{
  "activation": "squared_relu",
  "positions": "rope",
  "init_std_qkv": 0.0227,
  "init_std_o": 0.00802
}
Each number is 128 + 24 x the weight over its row's rms, rounded and kept within 0 to 255. Layers, rows and columns count from 0. Numbers have three digits each. The size before them is the row's rms in percent of the matrix's.

# layer 4 MLP up, 1280x640, rms 0.125, rows 0-34, columns 320-399
104:123138162136142142138128150158157137137142157137116128089118106145133186138141114150100175150098143164109153144119162088103136113123128132147143180141127091147125101147092119139150141147166115197114122104130180140136104084130084117144112128
098:138166136139120115143112127131100121065102097126123164124107127138130096140158117126138131157126116152148131086137160118127114070107119092137108091119136111143120167142077101112083075173101113091101137165172128128132115112081113073115128144
103:114168111088121130141117134146122135150146179144117070161129136147144137122087147133147127125201136136138148135145112093093135113129079105150081155137105127125178155159106089164136170145134125134084068161118097126166140111120153142138138161
103:119155070146119135125108138162126079115140151152101120115115131131121128121118137140164141134158130132138179146187113145189115135118105138045132161084125115113142141158059142119143141098161128094150112173156119114074164131133083133128082093
098:108119125143149124128137087151098104113076108140117100086142118142099144107127190129119113143140116112119137117144147142125181094165156156136083185093115098142135132163173143144126156171150070087140124133121144151119125158134152121124111082
104:166095132122136150134157134157119127154078127169115130129129146120168146160126144103139161113112170119107124118117145120130109165071174097140089114139147110138166115144130123156113172122128140138100102103110142150156107142120144130157142158
098:089125108141185107107152100121098114103115129132119133111142188132156091108119125108129113113146117096146132159077118105086122130115103128093095162129171137069146077116147113140108109103150132134122098109123145127155106114139089112107140115
102:131151126084064158159137120154172172106120149125113117150114164128087184162135155089125166168157101173170109103156116123105143187116163147139108142101143135157123121108099109133141090126123127169141144152135132136132120102170111141142162115
106:095151135126116125122150087160123115169136141132120149178132127163120112129117180147136142100113115111167127151131134107102133090135123132143137111165097159114138150155125104142076159088132165114168136153129118125169137159138085106138117097
102:121137068139118115146152118119144130100105111155132136106125158120081103181114150142127101166159089133134119137088133106152141119139148161097120111149103134129144140135126091112138124050134134096135141191142125151144152110112140135133143170
116:135110139100142103127155128101172111143140107111136120126168155131143119087130084129105128129114147151120151143110133130097158112115123111102133112092106122153116122094135109123160122113124148089099084143140137168130160112105122065201123119
091:129129133143145133149103112104109118137122172136122167147201096077157105126106103120151117107123159093142176101086144131102127112115123125091111136161129131084158099116117146147113108131136140107108136115084120108171097153134118162132144129
078:104142112156141104166092170123130198168134122144153163103109132152117128118153116152104126105134116106112159110112153153118105104112116096124122150138170148082129086152116138135149154107176165160085181165128125127128154104105110136144172179
097:159107108125149083104135118152092162138107124144150074151127082126165189092109151137145116096102156131110134097107105160113174133121128111109120185120087104125127147105119147070135080133147107126118125130126159155146124147136092156115134122
103:143110112114113122141111166101155117110077178131106124092094105079141128118142114142153167163087145127127096111100127109141136136126125092164125129113136152110146190146118143140140134127146129182155122160130132174138113119104128138118141082
087:096132135101085088100140156141134134151105085142144113098102112120082127098114076154081152128105114132163135094129124134144111114114149112145116115119142131079123095143115159113097113096114121098138084096127128157121125100069096119162139080
106:156126111081168143118085152175155141097145159133151125134116168084092137150126084118107138099132162138135127148078132115099149116109131128139101109093154083126178120151141115090124114095133089112129162099153158095114117157113161097121139124
105:124109135159120185099145143140120123136107127133151098167191171138106134102151129147137177164122091125150144156128096123128139117121151127147091122133105162104143143124119121149131109058109130107089153176152125167157142137072108129129142106
111:130140140151149122141135149135090131109131147124111117144171164082122136099120155117158123101118124128142143147139156131156118119116157124147086151125082139120152111087139141114075139158144144157126179150114120108159107154162149107140150110
099:139094148116186136125107084125172104143153140108138153139159132090099121165166107125135141137116115150140151144178099107081133162120148119113135152149127114085125144120144120153104134125169133178145137152121095093146141109160101127100118131
091:134089188128129171115118158103105136124139127144141151138126145142138157117137158150155095129138117133149137132164138100139169148082145113128111113153118101112152144143154132162134134162118114133096141136109114103103113129126138142107082118
119:131080136079175160133126107094149132136133149132110167110156121147147134119157123113096150097098106149111113108106113085093136138096145152106160136108149112103132108154139120110154103108137100144184139127093118097170114129148122116091085162
087:122101070199110128111116140125109107148178106147137131137119127132096145112133130134112098117137087112128066130104140149105115126120153150132077124093111143161135155168123140159126133152146129120126148129104121116133148124092113107135122155
093:127142114087085121112150105153116108092139093144141110094144109106106087123147137141147139164113153164170182129097092158148124104161118131121117151090120155084111127111121147161121136137119104139112113125138070140144125122130163091134191162
098:130131148096098076122183118134103086132123146105154140100104157106117140146154135191109108136167116119090122122146118155142112111122143163097109162161105191139140151132132168073132113136190104150130181127168098125091148111141163140106120124
091:129139142076134107125099134150131141120094133144150117074159125118162148129143162090137158120111144072095097082167133097131157121137122107150100137145098136149053185117148134127139147092159147092091117145173121112107111096114107135179145144
097:126108141094169148150120150154077113135152124139129111134167113094139072132108115121104139120155114085086115103124168145103085155092087142135159134125128136110124142165097134137121135155127120114132108187132134137115104147137118154129097076
108:116176117093135141119120110104155143159150165103107143124116169114129094138165186113094144088149134131099143147143171121151095138095119130122109142152166097091178135158098112168134132135096137143115136129124119144161135140133144110119123118
103:084135140106132149118124149116112176117141175126129163115105122111110164121095112167094079149153123098150110141137100070125132102089114140189112090115114120096123130122144145122082104133159164095103123163128145169170135155124121138079164162
095:095129128142121118123121135145143141131134141126146075122140073113140099160130134122112118126131088114139118102139130132138110067111112130114156111102147136104120116133120122165091117107129131138151151115128101165168145133100163132126134084
092:157137107171094174127161131148122160154146166127139103101117142156099129178140106150105124125134127134150106136146165136098138136141144120055164102093106114181119085117145096130092082090074101142117106113100148129135116166130118145114121119
098:122107115136136115133138104165168113166147099128116071126104146091089122134163138103098100122120131137171122118093126113095124148123136077148109143171143073115107051117167084183119109109122114169141097143132094178119133137098097135204150131
107:179122109145159125140101105120067118115158147134149139144153145119150137146127158138162108095114068114073106141124122157114120159094109133129149152123114129106177146116122123152185138107124163110122133161142105168116156186131121170132081151
088:140147165136068151134131179099153119093100155143113122140140137124144136174147136109109117162126113147152130100137134141130147145104162149159083097116165111139114122144129132137136167120094135112133132140139107151103144105164120112116124134
094:161132146100120112156140161141117163153115152128147141123122103145180095105139105101136132144128112174100142126151141134083120127143130148154130122183091124116066076145140131141148122200121114177194121170128151114114148144118175132076033141